config.yaml
n_layer: 26
n_kv_head: 8
head_dim: 32
vocab_size: 18848
positions: "rope"
qk_norm: true
tie_embeddings: false
parallel_block: false
optimizer: "muon_variant"
lr: 0.0174
beta1: 0.93
lr_head: 0.00487
Each number is 50 + 15 x the weight over its row's rms, rounded and kept within 0 to 99. Layers, rows and columns count from 0. The size before them is the row's rms in percent of the matrix's.

# up: layer 13 MLP up, 1024x256, rms 0.22, rows 750-762, columns 0-127
# down: layer 13 MLP down (transposed), 1024x256, rms 0.0542, rows 750-761, columns 0-127
up750 099:81 57 35 48 69 80 38 49 56 53 68 69 53 43 71 45 30 46 51 41 50 32 28 46 29 54 61 43 76 73 48 53 65 65 48 61 39 47 44 39 55 54 52 47 31 56 39 51 42 76 55 48 52 59 29 52 48 60 10 29 73 30 39 63 70 74 53 35 70 44 20 48 59 59 44 25 36 48 65 42 43 44 64 69 39 60 52 30 49 15 46 63 55 38 69 49 50 29 47 38 38 41 00 48 53 34 22 60 42 31 50 44 58 63 51 73 46 61 36 56 67 32 45 52 49 72 50 63
down750 101:53 38 37 43 56 58 35 57 47 58 45 66 39 46 54 47 47 70 69 50 55 45 29 52 54 40 28 43 19 79 28 35 07 38 52 36 47 34 29 51 67 61 84 40 31 14 63 38 68 53 85 51 49 59 27 63 34 43 43 41 62 55 51 60 43 55 58 53 67 49 27 25 50 20 42 55 64 46 36 77 51 46 56 68 61 26 70 59 47 56 71 56 51 31 34 49 52 38 51 70 32 70 25 54 26 51 60 64 47 19 50 49 65 79 65 55 64 59 48 41 27 36 71 47 73 49 81 35
up751 096:43 70 75 53 80 41 68 47 49 26 61 47 43 57 59 53 30 75 61 58 33 39 24 58 36 69 45 39 69 58 42 11 37 66 36 32 48 39 37 31 67 36 72 48 67 41 56 64 27 48 46 53 62 26 36 63 52 24 56 59 59 32 76 30 53 31 46 70 59 27 13 50 54 67 55 30 73 44 60 47 68 31 31 40 36 64 63 50 41 60 55 56 62 59 52 28 66 55 65 24 24 34 29 56 62 51 35 36 48 42 50 39 41 55 76 62 41 38 56 48 31 59 43 55 35 40 59 60
down751 101:46 62 34 29 60 61 29 64 58 40 55 59 35 25 44 73 50 47 54 62 20 31 55 83 53 49 40 64 66 56 38 48 49 47 48 63 50 22 47 41 55 75 59 57 44 66 72 44 18 37 39 44 48 56 26 68 63 49 65 60 53 42 56 43 42 36 85 12 41 56 52 52 45 10 69 52 72 55 71 61 53 71 29 58 24 59 62 34 60 67 61 56 09 59 51 33 37 59 51 53 63 80 51 46 43 26 51 61 60 33 48 57 33 65 36 68 44 51 45 53 49 43 59 67 22 34 40 62
up752 098:55 63 50 34 71 36 47 41 38 41 06 24 56 28 37 59 75 62 41 16 35 33 12 28 59 45 65 61 64 47 52 35 68 54 67 87 75 41 48 49 41 51 63 60 38 29 50 78 35 58 67 50 51 44 85 59 45 83 37 57 56 35 74 63 45 46 34 47 67 38 56 71 57 70 37 58 69 24 43 45 47 61 07 35 32 44 32 48 56 51 46 42 37 34 22 43 21 58 68 51 59 30 63 66 33 52 44 35 69 57 42 71 41 48 46 61 64 56 57 57 58 53 61 53 51 30 46 66
down752 095:57 55 53 35 86 40 68 33 63 21 36 62 55 35 54 53 37 23 87 70 44 37 38 58 68 51 39 44 34 64 62 59 52 67 52 61 51 64 56 44 27 56 37 64 49 46 19 60 48 45 59 74 46 58 59 37 57 96 35 51 57 34 69 60 13 58 30 68 32 58 13 37 60 80 42 58 48 33 43 43 61 41 41 26 53 85 39 37 73 58 26 84 34 42 60 60 31 37 71 64 60 34 57 76 19 68 71 51 83 43 52 72 48 56 40 52 45 39 38 44 59 65 46 68 46 62 40 36
up753 102:51 58 62 32 66 74 57 59 45 13 66 73 49 48 55 64 54 35 42 52 47 49 37 60 58 32 32 51 45 49 48 32 74 17 79 55 33 55 70 40 59 62 82 60 70 55 59 60 47 66 58 37 62 40 82 40 31 30 43 20 53 40 53 42 60 33 54 31 56 64 48 36 53 60 51 67 74 14 55 63 36 40 37 49 48 67 54 67 59 61 70 55 52 42 53 54 37 56 32 49 60 42 46 40 65 48 35 40 33 62 54 53 41 71 53 66 61 62 25 17 68 52 40 41 72 40 63 32
down753 099:46 25 41 68 37 64 38 23 86 15 15 70 32 45 51 45 90 56 60 77 39 39 58 37 46 69 52 43 53 52 66 46 40 35 44 61 44 74 47 27 63 67 50 59 56 59 66 60 56 60 49 69 52 48 49 26 62 68 17 43 34 43 49 53 76 65 61 31 48 44 24 47 51 99 32 56 46 65 46 32 65 39 38 52 44 67 65 49 72 59 65 38 52 49 67 36 69 44 87 55 55 51 26 34 39 47 46 79 59 78 40 69 53 56 51 28 46 71 44 59 33 36 57 56 45 47 39 49
up754 090:50 70 42 27 47 79 50 29 39 81 43 62 49 29 77 37 35 26 43 33 49 58 60 21 41 55 40 45 71 69 31 18 19 51 66 39 32 53 26 71 41 68 60 32 48 38 54 49 20 48 44 50 43 52 38 30 74 51 31 39 39 50 45 52 30 53 55 49 37 53 42 40 74 34 40 10 69 76 66 35 41 34 24 43 46 54 43 41 59 56 55 91 43 34 82 45 66 32 60 49 61 48 64 48 28 68 24 34 54 45 73 63 36 39 60 46 64 34 31 45 60 60 49 76 45 39 42 40
down754 097:69 88 33 40 50 55 43 20 31 58 48 47 68 51 48 58 66 58 53 69 69 67 56 34 48 34 39 32 50 50 40 47 49 52 71 54 53 28 35 35 62 43 54 74 72 86 19 32 55 52 55 38 38 53 62 50 22 55 37 53 41 50 51 46 58 65 52 53 52 37 52 45 58 99 54 50 68 72 51 62 58 56 48 59 47 47 38 52 25 31 39 84 40 77 51 68 51 30 21 63 51 36 41 51 45 37 60 40 64 24 57 60 46 44 55 61 25 22 60 53 43 38 56 51 48 72 57 44
up755 096:60 45 43 61 65 45 56 50 28 03 64 48 63 80 64 48 39 46 34 49 29 50 53 61 49 31 66 49 43 67 41 78 66 71 47 75 58 63 73 40 36 31 57 25 46 44 75 44 52 51 59 35 28 59 43 43 43 23 29 57 49 46 63 66 64 76 47 53 41 66 39 63 68 15 40 50 46 63 52 62 60 51 42 32 55 52 21 38 49 46 74 23 47 69 40 46 46 54 29 35 64 58 54 62 69 51 55 35 64 47 43 56 76 57 31 50 51 61 84 49 50 64 57 30 36 50 62 71
down755 101:46 22 60 37 25 62 54 31 47 51 50 49 49 60 71 34 65 43 76 36 55 37 62 58 84 68 26 46 52 64 41 41 50 58 57 44 20 27 42 64 47 49 67 47 64 55 31 56 37 44 65 35 43 56 56 61 69 45 79 61 41 72 37 77 45 38 74 51 30 47 38 48 61 21 51 32 53 41 54 37 99 34 48 33 64 72 65 40 71 77 54 66 47 55 63 46 37 18 56 57 57 62 32 54 80 44 60 62 25 48 38 62 34 39 37 48 62 32 61 31 63 71 50 35 49 65 56 44
up756 088:17 46 57 40 61 99 34 52 65 76 56 48 62 82 36 58 57 76 43 43 57 53 53 66 35 70 59 70 44 58 50 59 48 77 47 58 45 25 45 33 43 49 63 49 37 62 50 64 42 59 36 61 70 45 44 37 46 66 48 37 47 49 19 38 64 30 52 70 56 51 52 39 46 69 48 00 49 43 32 42 62 25 35 73 70 46 70 50 46 40 36 67 32 64 65 71 47 89 59 51 38 50 12 52 59 50 69 45 51 43 72 76 26 38 56 46 49 72 39 24 60 28 53 21 49 62 56 46
down756 095:13 46 31 48 46 82 58 52 48 45 53 71 28 45 87 57 59 56 27 62 63 64 52 29 56 68 59 72 46 29 29 71 61 41 72 38 48 34 45 62 49 40 52 43 48 58 57 16 46 73 81 62 34 22 71 43 72 50 42 71 56 30 51 57 53 60 42 53 46 51 67 63 48 37 79 48 46 63 34 52 47 39 49 73 22 67 42 49 57 32 65 74 61 70 43 21 20 65 71 60 47 51 46 28 72 70 32 57 41 57 61 69 36 64 64 67 64 53 22 20 29 53 59 61 57 28 51 29
up757 096:73 49 42 59 42 57 48 52 80 75 80 42 56 68 46 53 62 43 37 66 49 40 22 37 79 55 48 64 37 36 62 59 53 27 23 46 38 48 20 39 64 47 44 50 62 51 54 64 41 61 06 43 38 39 51 52 38 70 31 17 61 54 46 12 87 56 39 48 39 55 67 49 42 24 74 49 19 65 45 37 46 65 45 51 42 55 55 65 34 54 40 31 76 49 55 47 36 51 51 71 60 63 62 50 36 47 50 65 53 46 33 36 41 47 37 40 57 64 61 32 28 27 71 36 66 58 55 42
down757 100:62 71 20 41 53 64 56 64 52 74 63 34 15 43 66 45 71 39 58 76 41 41 42 36 61 43 52 53 42 53 53 39 39 47 25 39 29 18 39 64 60 72 75 56 27 60 70 35 34 47 52 22 51 45 27 59 32 39 80 34 36 54 49 48 33 67 40 26 37 67 72 54 47 98 49 26 18 46 35 41 24 49 33 40 45 70 36 56 53 46 60 74 75 48 59 48 59 23 59 59 90 36 29 60 49 49 29 73 46 49 31 33 55 60 39 40 63 61 37 46 37 70 46 53 36 46 40 39
up758 097:72 47 46 52 61 42 13 50 31 35 73 48 59 36 34 44 41 41 42 46 38 43 52 58 60 51 48 56 34 46 67 32 45 33 57 65 41 66 65 37 61 54 50 63 20 83 60 52 23 73 48 51 56 68 68 18 45 65 45 55 35 46 16 76 40 02 42 53 60 58 42 25 71 43 48 73 53 74 58 47 44 36 36 64 43 46 25 31 65 52 60 59 36 57 17 37 51 90 64 41 56 63 46 39 48 43 29 51 79 78 38 44 51 51 73 73 65 36 45 43 56 75 64 41 51 58 31 70
down758 096:48 57 30 44 76 45 46 39 58 42 55 51 53 62 41 69 47 65 43 38 77 32 58 28 48 43 50 87 65 33 50 38 53 74 57 68 61 46 48 69 29 62 50 26 49 40 55 52 39 30 82 22 34 38 46 61 46 55 28 44 56 56 41 37 27 47 54 78 53 35 52 61 51 56 35 67 25 47 40 56 43 75 77 25 60 57 48 38 47 56 25 72 52 47 73 22 52 40 57 54 25 44 52 62 51 92 62 44 42 24 63 53 31 53 48 60 54 69 39 25 47 62 48 48 52 43 19 71
up759 098:57 46 54 39 59 34 52 42 35 70 77 75 49 21 40 59 66 81 41 43 70 66 21 49 35 65 57 65 56 39 24 55 32 20 48 54 43 66 76 47 43 39 76 58 52 43 28 63 36 39 37 59 58 59 68 33 31 30 48 51 21 34 39 62 59 61 60 86 67 42 55 53 56 59 62 38 43 37 40 52 57 43 45 22 43 36 51 40 34 46 58 34 58 61 66 66 64 28 69 50 64 50 29 60 55 62 53 41 61 63 70 36 62 37 53 47 44 55 55 56 66 86 45 50 54 54 15 73
down759 097:52 36 25 36 52 50 76 47 51 66 58 60 60 09 36 76 78 52 53 25 34 48 64 81 87 52 53 54 75 42 55 52 74 39 62 18 61 56 35 72 55 73 32 44 60 48 26 61 45 52 56 57 66 54 47 45 60 14 61 20 59 59 42 42 64 47 70 47 70 51 42 43 48 77 43 31 40 39 75 41 70 44 58 57 71 66 55 47 39 45 44 50 38 29 48 43 38 47 35 32 48 45 40 48 11 23 58 70 37 46 26 44 43 21 45 68 55 55 24 47 64 64 51 66 51 56 64 74
up760 103:43 57 58 53 38 50 60 63 73 45 45 66 47 57 45 44 49 38 34 34 26 48 41 32 24 59 53 38 20 41 62 26 41 42 44 79 44 48 12 49 58 54 38 42 68 48 42 57 46 55 37 35 52 56 38 83 66 64 46 87 76 40 66 47 54 35 38 62 31 46 33 62 76 43 42 51 34 47 41 39 31 49 49 86 41 38 56 54 43 73 42 33 63 38 50 54 57 60 65 47 60 39 29 66 51 59 61 47 40 23 58 72 39 49 28 43 42 63 37 52 57 70 08 61 23 35 12 57
down760 103:60 44 58 47 45 38 52 69 62 62 43 56 69 46 35 29 57 31 43 47 33 67 51 47 55 21 48 32 46 70 40 29 64 42 35 28 55 53 45 47 54 65 38 39 34 38 78 61 73 24 42 40 36 72 31 66 29 43 51 70 63 55 33 69 53 52 32 32 70 60 54 41 39 43 50 57 64 54 36 52 25 66 65 66 46 59 70 59 26 49 57 63 43 44 28 43 37 60 36 23 71 58 71 51 46 69 17 45 66 34 57 37 66 33 52 22 51 54 57 26 72 77 54 65 57 30 40 35
up761 102:65 44 62 56 48 48 59 47 42 51 67 34 46 59 21 49 76 67 46 70 38 46 24 45 78 45 49 61 43 34 42 39 58 45 62 54 46 57 56 50 56 37 70 58 53 46 62 62 46 57 29 67 79 74 45 56 44 33 48 38 63 41 60 50 35 51 41 54 58 51 36 41 73 43 57 64 75 43 51 53 69 56 75 58 58 52 52 84 30 69 84 23 35 55 66 67 61 69 50 61 43 35 35 33 12 76 44 47 61 59 54 26 45 33 31 70 54 32 65 43 26 34 25 22 49 49 36 50
down761 102:55 52 54 40 36 43 56 40 31 71 44 59 62 84 66 37 59 25 38 29 51 48 38 74 69 46 42 48 66 41 54 53 54 37 29 47 37 62 46 54 66 34 58 16 35 45 60 59 38 51 43 51 51 46 41 46 51 65 37 55 24 67 55 56 70 55 47 46 42 73 40 40 55 63 71 45 59 53 55 66 52 75 51 49 57 80 46 33 53 34 57 35 45 36 50 45 50 09 33 10 54 68 49 49 62 38 47 49 64 58 62 40 51 47 46 39 43 75 42 56 28 59 09 33 66 23 53 57
up762 106:33 53 31 63 32 62 18 37 47 99 50 33 55 64 51 62 48 45 65 66 45 42 64 36 14 47 35 52 25 62 44 52 61 43 48 34 48 88 30 32 36 53 44 67 64 40 59 47 29 49 37 51 42 42 54 42 53 44 52 41 52 31 31 65 43 60 56 50 40 34 28 53 78 50 65 51 66 32 52 57 44 45 60 40 42 47 27 32 79 42 35 38 59 75 29 35 31 30 57 54 64 61 56 55 38 58 57 32 48 39 88 57 55 69 66 23 58 51 30 42 49 67 67 71 73 59 37 55